python train.py --n_layer=13 --d_model=384 --n_head=6 --n_kv_head=6 --head_dim=64 --d_mlp=1536 --vocab_size=32000 --activation="tanh_gelu" --norm="layernorm" --norm_place="pre" --norm_eps=1e-06 --positions="learned" --qk_norm=false --attn_scale=0.125 --bias="all" --tie_embeddings=true --parallel_block=false --init="normal" --init_std_qkv=0.0231 --init_std_o=0.0 --init_std_up=0.0231 --init_std_down=0.0 --optimizer="muon" --lr=0.00139 --beta1=0.93 --weight_decay=0.084 --lr_head=0.00798 --grad_clip=0.5 --warmup_steps=200 --schedule="wsd" --decay_fraction=0.708 --decay_shape="sqrt" --final_lr_fraction=0.0 --batch_tokens=65536 --seq_len=1024 --doc_mask=true --train_tokens=627300000 --steps=9572 --dataset="wikipedia_en"
Each number is 500 + 50 x the weight over the matrix's rms, rounded and kept within 0 to 999. Layers, rows and columns count from 0. Numbers have three digits each.

# o: layer 8 attention output (transposed), 384x384, rms 0.0637, rows 109-127, columns 256-319
# v: layer 8 attention value, 384x384, rms 0.0729, rows 110-127, columns 256-319
# q: layer 8 attention query, 384x384, rms 0.0601, rows 128-155, columns 256-319
# k: layer 8 attention key, 384x384, rms 0.0597, rows 128-155, columns 256-319
o109:506462478480573476531498526545429533452525509526441499517472492482525498480505480507487463527443514465548506534424567458476487554474480449472547460472544469454525572555552389507516554609526503
v110:461541493504508460454536525492558495471396492597548462518491439526535560493449470455519414480587447520540481544496507534500500544475510611438511482483485466527525574529511511476555531460529495
o110:506529518552490545488435442488531524493557517443508523520594582508536498483447499506575546497445577476479518457502536523441559527465531412514494520504546531546439527464534476509470480542494466
v111:467517529522458504494568498521495480437421503603517491484440549497458449551471506505612518451436544570522457510561499541516401490531549450545494504506554485537511498462557470506486508554443441
o111:562490414528499552502462568501543516548556565448457498495541497541533581485455468495500473533498454441487477471506491417490526569524407522518512502575469523514485490514505428467478559521458501
v112:451444540445528567476532447487508446476389467540520493518487590505487509582436449417431478524492446510504462480530620440401503519442447557470480512524488577442439544451405514537550506410392451
o112:508522392461512500479399521609474461517574470508467521461582486421472585513536529613521500466455561485436555486544378476571418483584618502467566483542449432562464446484546445462553505555586498
v113:544577526505507541645493549534469584502539522493379457515424515393485472607562485528534463520487464487554490474477451462537513553432523476489497483539507425451528521545467472530512461515511483
o113:511374486617555481385507469444534394492427421427574543498554514634536492474521518465455497474541564578501518534507494630456519470530531502531501471489550532560456466505478602509475533506526490
v114:572423459491521494488611433575564529526422433457498510439614567539457510532478411466553496425484475408533559455529503513556479457475519449424470494536543550477404569482516520505575580504521499
o114:495433465423534545445431565443408506403494509534545461514416446481550536510491571491461504534550526496458515508509469489514595479429441540525461417482485533464514510536469537503488454545490425
v115:519551490557401442393485595554468563491506427413533490558520441514477521441462410516480450436607454580521524522516488525559593498573401474556536502463502524481528439529497506478445493489503422
o115:519443520506495437499527425429456519584525498549525478462518604484491583513579539496619522541510562470460485565473389567430455569469540460436502489514495451539447561445527468504515543524537530
v116:393416467445461461608586528488562442481587543504437508499482560513407470508514525568444477440539515536507407534462513520422480467539580462511520478462471506505480485507526535460456529510432522
o116:518582470615545535524452447474504504474550461500599504502530449508572528443442499449491548482487440485466538469498532530577509546470513538474628508456505505481482405552521449535500547515504453
v117:493495456507471551610550416501451430502562533486491508465480482542475517519543603618489420472454521524548530451486512483515567454489433468508548461515507611537411448468617477496472528595526516
o117:538515580498507448429515513488552553529408517488538584483476490378437486473399407454444588566501515453456458493537442461562435520541515586493435490471557407430515509496460482434490528471487522
v118:504459460511484547492571462576474558515488489471560473560520474437466570470514476559499499439510560483419509523556478446574468538449518515519511447522459582515495499486482513547537492518429454
o118:498555417477517419446461528446512510487464512524495547413460515522519483548513510508513545486516479548534497437498488581449479487487507501430469492546558531502512517464553495487461503483503516
v119:532512498470554464467493464444540446537523532531512585521499520567515532433550502536492458510416586507464483504482479466495515514518494534507443544517581514460449520488428434501491466497494472
o119:461533498442453534497492488539537492506498482471483394489487511500552505567455507548433513440478498519526483416488530462464477501519510542510505400457472502482524562471508522515538574452493532
v120:444459525487469521548550459424447509478519572524521549382485509513484502488485471560489559421495491515547519414539480489521525481435460535497464407467440567483563531497472519510435557459439515
o120:437561457496574436495424497478528517541520420495421561541558528411426515498428510481586495543547519548420493585472449474440537468544470498438506544480544460488485423540482491473522511546538489
v121:524514539508421563483514511475546544490464452545478443526486493545481546440540448518498507478508588508524463497531521508557450547456509490468558409487467534478431488392476460468563492532573462
o121:476524461457536500515469524528488448477522594469566509511478486484564466503430530514491472582501442545503528524538468542467524486469490480551349610527540494512563548588511457535448469493477485
v122:426532451537528504467527532535580549512534436474435505486545539505508526545512398472555537496500511499474504491511532487513491494504484455513539454473506509455467492458451506523478540520473487
o122:517426541473487505499509504481503487547544510446546509480535479469463511468523571480579486507546469515500548549499533557464485564464453510498433584569502438553515567535510497502529450453489457
v123:518479541429513544468541630521506487405521405451452502495508480458481488503514556479515524438529548541512537506527525458476558464485480552457487424528490445501456468508411549575524491583495495
o123:468543430529544490499504445518512536568547499460512509450485476511522464531489496427516534517534466523459517537519506511501408535510492530595473464553498550509497516478551484418520526398531449
v124:430469467503454423571571545441552522531361456502506450504452488426558459495517561510518443517539480546483564539526472533529522558473368524495514560494425407494565554574585474470485427478505477
o124:510457515514497480453507500542470501495569497545421502605531500562473472454572486455547447463520514517499431437481497498511539531501585464519494489487626573514429467432440458530515546510464483
v125:500444437465520462480515583461502455514480504543516515544548492481543455502537498458461474597559503498444446568605478406482444489370455510540474512467541454503573480478486496449518460512506425
o125:475504565501500512515570412535550473531557522429441462498473479625458536485523496619552445416453470600514561444311541562478458471540518514398461541434477478449469536471465519431520554447442532
v126:529485525523469482508476520468494471492621549466497521459455494559606505529544486460550454518517525414509480508437547480545532501584505439439633411425502578472488484543389555424421496523412471
o126:514467433531537581523514556494483500491503434496475561549573556411375561478522531529468549553542381479378522478524496559493498524483483492469442597430475464447564478467541522496538473489553576
v127:501547488422505520459500543610483560475576513508490508468519562470524582567527528498503530554412491499411556487554485536546471444501495535544413490467587485539483549551538417454558428549510516
o127:539463486554508485431463495452476490500447481471491536537566518470582486438480514511498500505557559487567479457442514477488481479546433492493512494555449559429606540453475480641461551538495559
q128:422458560543471478527510544514440452488576602379559467560540578424529509419407534556573516578558431486611535493491518481424517514498455520499496524486561552531468432536491467424523457464464471
k128:488517542442475599531521456483547405550500484460584490498558520429638511429458528435479493551468494470514557522570557557429535558461574517431445494525587480496491555518586496533554487449553514
q129:512581597515480537437499447466484494496481483454490473492499500596544551549519488524502376473433529583577496498579528503553579554599468488527546535616525512464495429421482573464466452444563498
k129:406506514599450518477410524459497533521472514409479362515475472566555413532572482540476427417541527513444422566487492496537514445524455465561474431656480493480514553490466634468532396418470438
q130:553417419460502467597605530493451511470547538493493394616451424540570520441426502523503386593546467608530561570540451529500543420411520534521505591588589512430480475456415611513472553421552490
k130:502394478483544444604516513514485514470413474473530543546510407389508445393511468467491427486410503568548592548456457498476488516525514497572430489560612519450536538419393607519471546452572567
q131:557462520441425403503426502569525430409554415397516428541460443557522619616466505524547510452513478528476481532456516462438401462646439529514572564558446568573450471517454461442600535497457423
k131:436495476530448425512365437490560390521500448416509474519423532560512552537483507486631464484393482435623541580472416550437472403617502490509549505488475523528532517500486439460503580439492587
q132:482616536510488560526423601574545453559374524459460460529467473530556531630343466547515485480547467568573535525497551649440576551412499436401572560500530519568479458447435494556487569543411448
k132:480485559562570465525485485505554451541478495538422504519474469457593545494358511544513433464506414419634521421444579496557506494384451372564487488494507627457528441430489410551463534528340550
q133:440487516479554522446470489467583458613468492501468539623421569547375525434552513532515481536401547471490543479471541489521577441551549546551476487491589492493443470559432397448526475535609523
k133:447563581453485555467567525428488449472463456507639426561444440503401533427506430502546508502497511447488500455649489406555496482499481454579532563494495544555465491537448464489491454448531539
q134:508483512521384417495426450461460465455439439539537534568483592511542542571464667446511534456490514498500505541499489479506484461456636559502437536598431433495463497473633499413587487533485467
k134:529510517458451500523429569494474404404514514504543496538423455499535466524516625444505547520487560490526458568480437507552523464462606481498458561512531497368491526514564518421577426552459436
q135:576510437535462499532488459452342437463595589367480431587539467490524556463557492553510560456472494454552515486591489461549506529595466549474416526548437436549543514560446558530481380491552479
k135:608551483584464544506462378383377529452468515459511445484519517489373450521473541486522558449514546544584581512524485456492518529631454529454351412543451574577469597559498553532563438528540533
q136:468566457504465466493511478606489398453436469379603440535556537516491483508415536533533458470542510510543448487440471478518479573420408421473480501456617564552528433577458519479584538505574520
k136:433547512508503542452486491606532404538512475440569508558570498498554583529450618512628454420472525510509453571424471385529483488438508519470491523425539589528515454446453469528587556540505476
q137:426426550473570477553497543495538555396559507478469502523490455483522502474383532463565466519443515473474528446566549534530453511595506489616497552558537481556473505414523553521537588519503434
k137:477511544397580539455467479531456557376506447502487451466435519447542586478454468414496427595381526545412581406605556414460438540563506451531518522512478426572510461404416480495507480590526544
q138:507429423540525410414498459543507595526501554489507413477460516511465401587437574545544461479500482523434478464613595436510515437538487507486561586490524482517523432487486474441557472372388483
k138:458488392527485357530446512547463555517478517499519463443405510501533482564526540493499536529452483552392476525595560488522565547476467442495635460486459536531635451472461450464569427389398520
q139:517468442520496509494490383496478489561535461455474533393588518658449569478463440446596503528553558536557578573391503436428603531478476463490421536514498450546529456557558550420495519526426480
k139:501521564546535467533443457397561522483453421476466550463449381586414531476493479527599594450511509526482501388516530547439498470472485433504509526592463448500519412467569480481495373558510403
q140:508618499559472439436527479605580436577496573471493492585515528560452491446477508546357506430433498433576451445485517553591422480507543520553632484600530497469450535545545390423574481509502443
k140:488487594483520500470509461614441409583459470511435611634502538548535511518462534597467468470480473526504446447483533465515402475486497436482563571455456399533510440491470475442472500474478466
q141:481482536514497550493484487424407453369436439510553411455608581540501423523520550387568464502524512556489526596540505510414450466580516419482587551588531424551507515567543489535484423419639513
k141:489355602444499432539496551529431389445447515453391422510564529507422521469483503549484459479618478520489462601420507462489463452510424497531547484601499409592535451464593529501462503524496494
q142:578540432483519515385551429490519516583535468640514461478498484451574565494492499456446543549644439569550516488594505501438439468467550420463432592525543496494431464467469434442540534488547523
k142:526453509570591478532446570484561574581545459476507601488516470472480558535480514461482571508669450507449522562588536414456379480436481462459386519576450552526516448458468455452572457440463495
q143:495457450473383475407508525552508544553507577522410501444411472377559471454521512563528604460427555489535453509522518416492506572456427501530410528449440613559524512426456508565471500515441404
k143:601529362553509380504467475580518514484434522509463528375455484448484461534596473482649503510557527484499505514522500590430480545429385536382413463480476518428431458479531467502549589456392518
q144:465495483530508513504396495431466522499542532469519531527615480471455496472542400570458484532368535555574452570576431440511610440474572527571505586471589486511450518505493538364477498506459538
k144:476431566527550489555441406497468495478427546486569576544528460568479502440476487530453468516384505575581432520507448362522541551531487505377462488449472482492395393415421518511491537445490523
q145:517471493541361566467442523675513626507487417468473477491433533457527532496480535537568495543556508405479467548422545512447514542472499467546539422539475424465524450489475425695565467538543512
k145:468388477513515556490571474582410547590470391529508522605458618427588542501600633473505390413547582438426479466502469523513442568436421384469493392506520568514505444539518481497483500512409569
q146:431450484422572454513569588418469476496544515365553458474647507470570620511467520533503532446524544536550450451562496549535506600529487617468456577392412442416533593471531482470680454522499506
k146:504543515488486424437394539410449509476491396428467532517583406508485507473408400555499612534496561515501506507568393506419415545484532459562489545475428590373419526542457544483609497553532520
q147:449464454497549521550499536562438507488394463446481460544552427468599434545545582442469490562579535580546419562510425367433530402610493548509416466517503449458394381527520497442474530453520419
k147:447476496531572513509403437605496536446459591441467538536464427517572554527484549483496556428518446500551564613470507517400587513664530539409504458497494468481548458532494492494546421538516383
q148:506437435498454555457428520496582397578511482367512484490449533513445583402378478505461581405503381521555552466517467518582512532582496531416497473485451429514528505479434508625461531510402427
k148:627483527594421499460472609559549404582531525463591522508439592511568465449496402489470524361489513555528631571454488401541501512559546450536422526446534469516585416564494423522458406497533637
q149:460488529506370470478474534520567461530599529503463534486472476479464541541546395502434494511505511498533421605436504445443502445574568483506511498498572435498510502403428432435547470456468392
k149:485434453401425438539385452553538492482525503545496527486437475629483457564457464467533481457468447569572426513545514461466586550559500500586500532497412520512445431497487400479592562406417443
q150:491468565556571493661451417485582451447481452441475490536483484494521454440468487432503537521459526511532622390504484529407591493528456536399448597537569503529497520544464519567533476543492542
k150:466466501533484524573510459470600515464446490430551516521450516520554436401503420435585570511475581502511430430410559580462455561502571432500479446536593502477458574521463516515525533454491555
q151:532514485441446403414412512593455538462542518587521529546482455551558466504481470523534419541521481562550499462553511454496378425571430537483424445523674535478640454421443492465472455494558545
k151:496470539458552506399482496548476503587546528563439510561538436473435457502475381470416490514479515436507534480429467506532508477523415476433530511556563445581482546464490515568518523399462495
q152:557495501486421462520442541496531524561540465498463444430561517566512560479365478446514469466512490450502453383529486485488457530426426455573523554596504534471494507600486398467413394509551530
k152:534508430578472523530526537525492484436527511534481483421559521447495520462460493448510442400524478450551542396445501508549491419494503452575535544537553583500596381649440536463508474547547511
q153:524549519467495536456550479540534572481459491415543563408446523601451475549379593467533541514407527622506547475610516618436477462492445401529462392474448461572465562509460551503447453533540404
k153:503522384496489479365585478382505395455512463530557582361603457501500548518576521384522547474538537520563466566597518548527479577542500510606517495527557488621475489480533534514516491570446460
q154:451536522552436493452529473393461639489536529472541428566608508462453492407500450421554404446493495525572509479516501464501553466453585579460376563520511515490437559515408525616451523526536537
k154:537535585495453499519512386425444590447494547514619514531338371529483499462506389394494497497481484427548548570537466453529575497469590501483520446550554522465383513582418579581429530555555486
q155:439434513526479532510573532558550474605549481468425543537457443503487482475423463495550491486540520520513433511496593441472609514450579510583539460486494476603500453461447496473488442414621472
k155:477442463501448470512551529530624536658514428523474471502519473439469409487436455444529462497440510430519431545565441501500559540490492568473480491529450515589486400408493488495407485452544465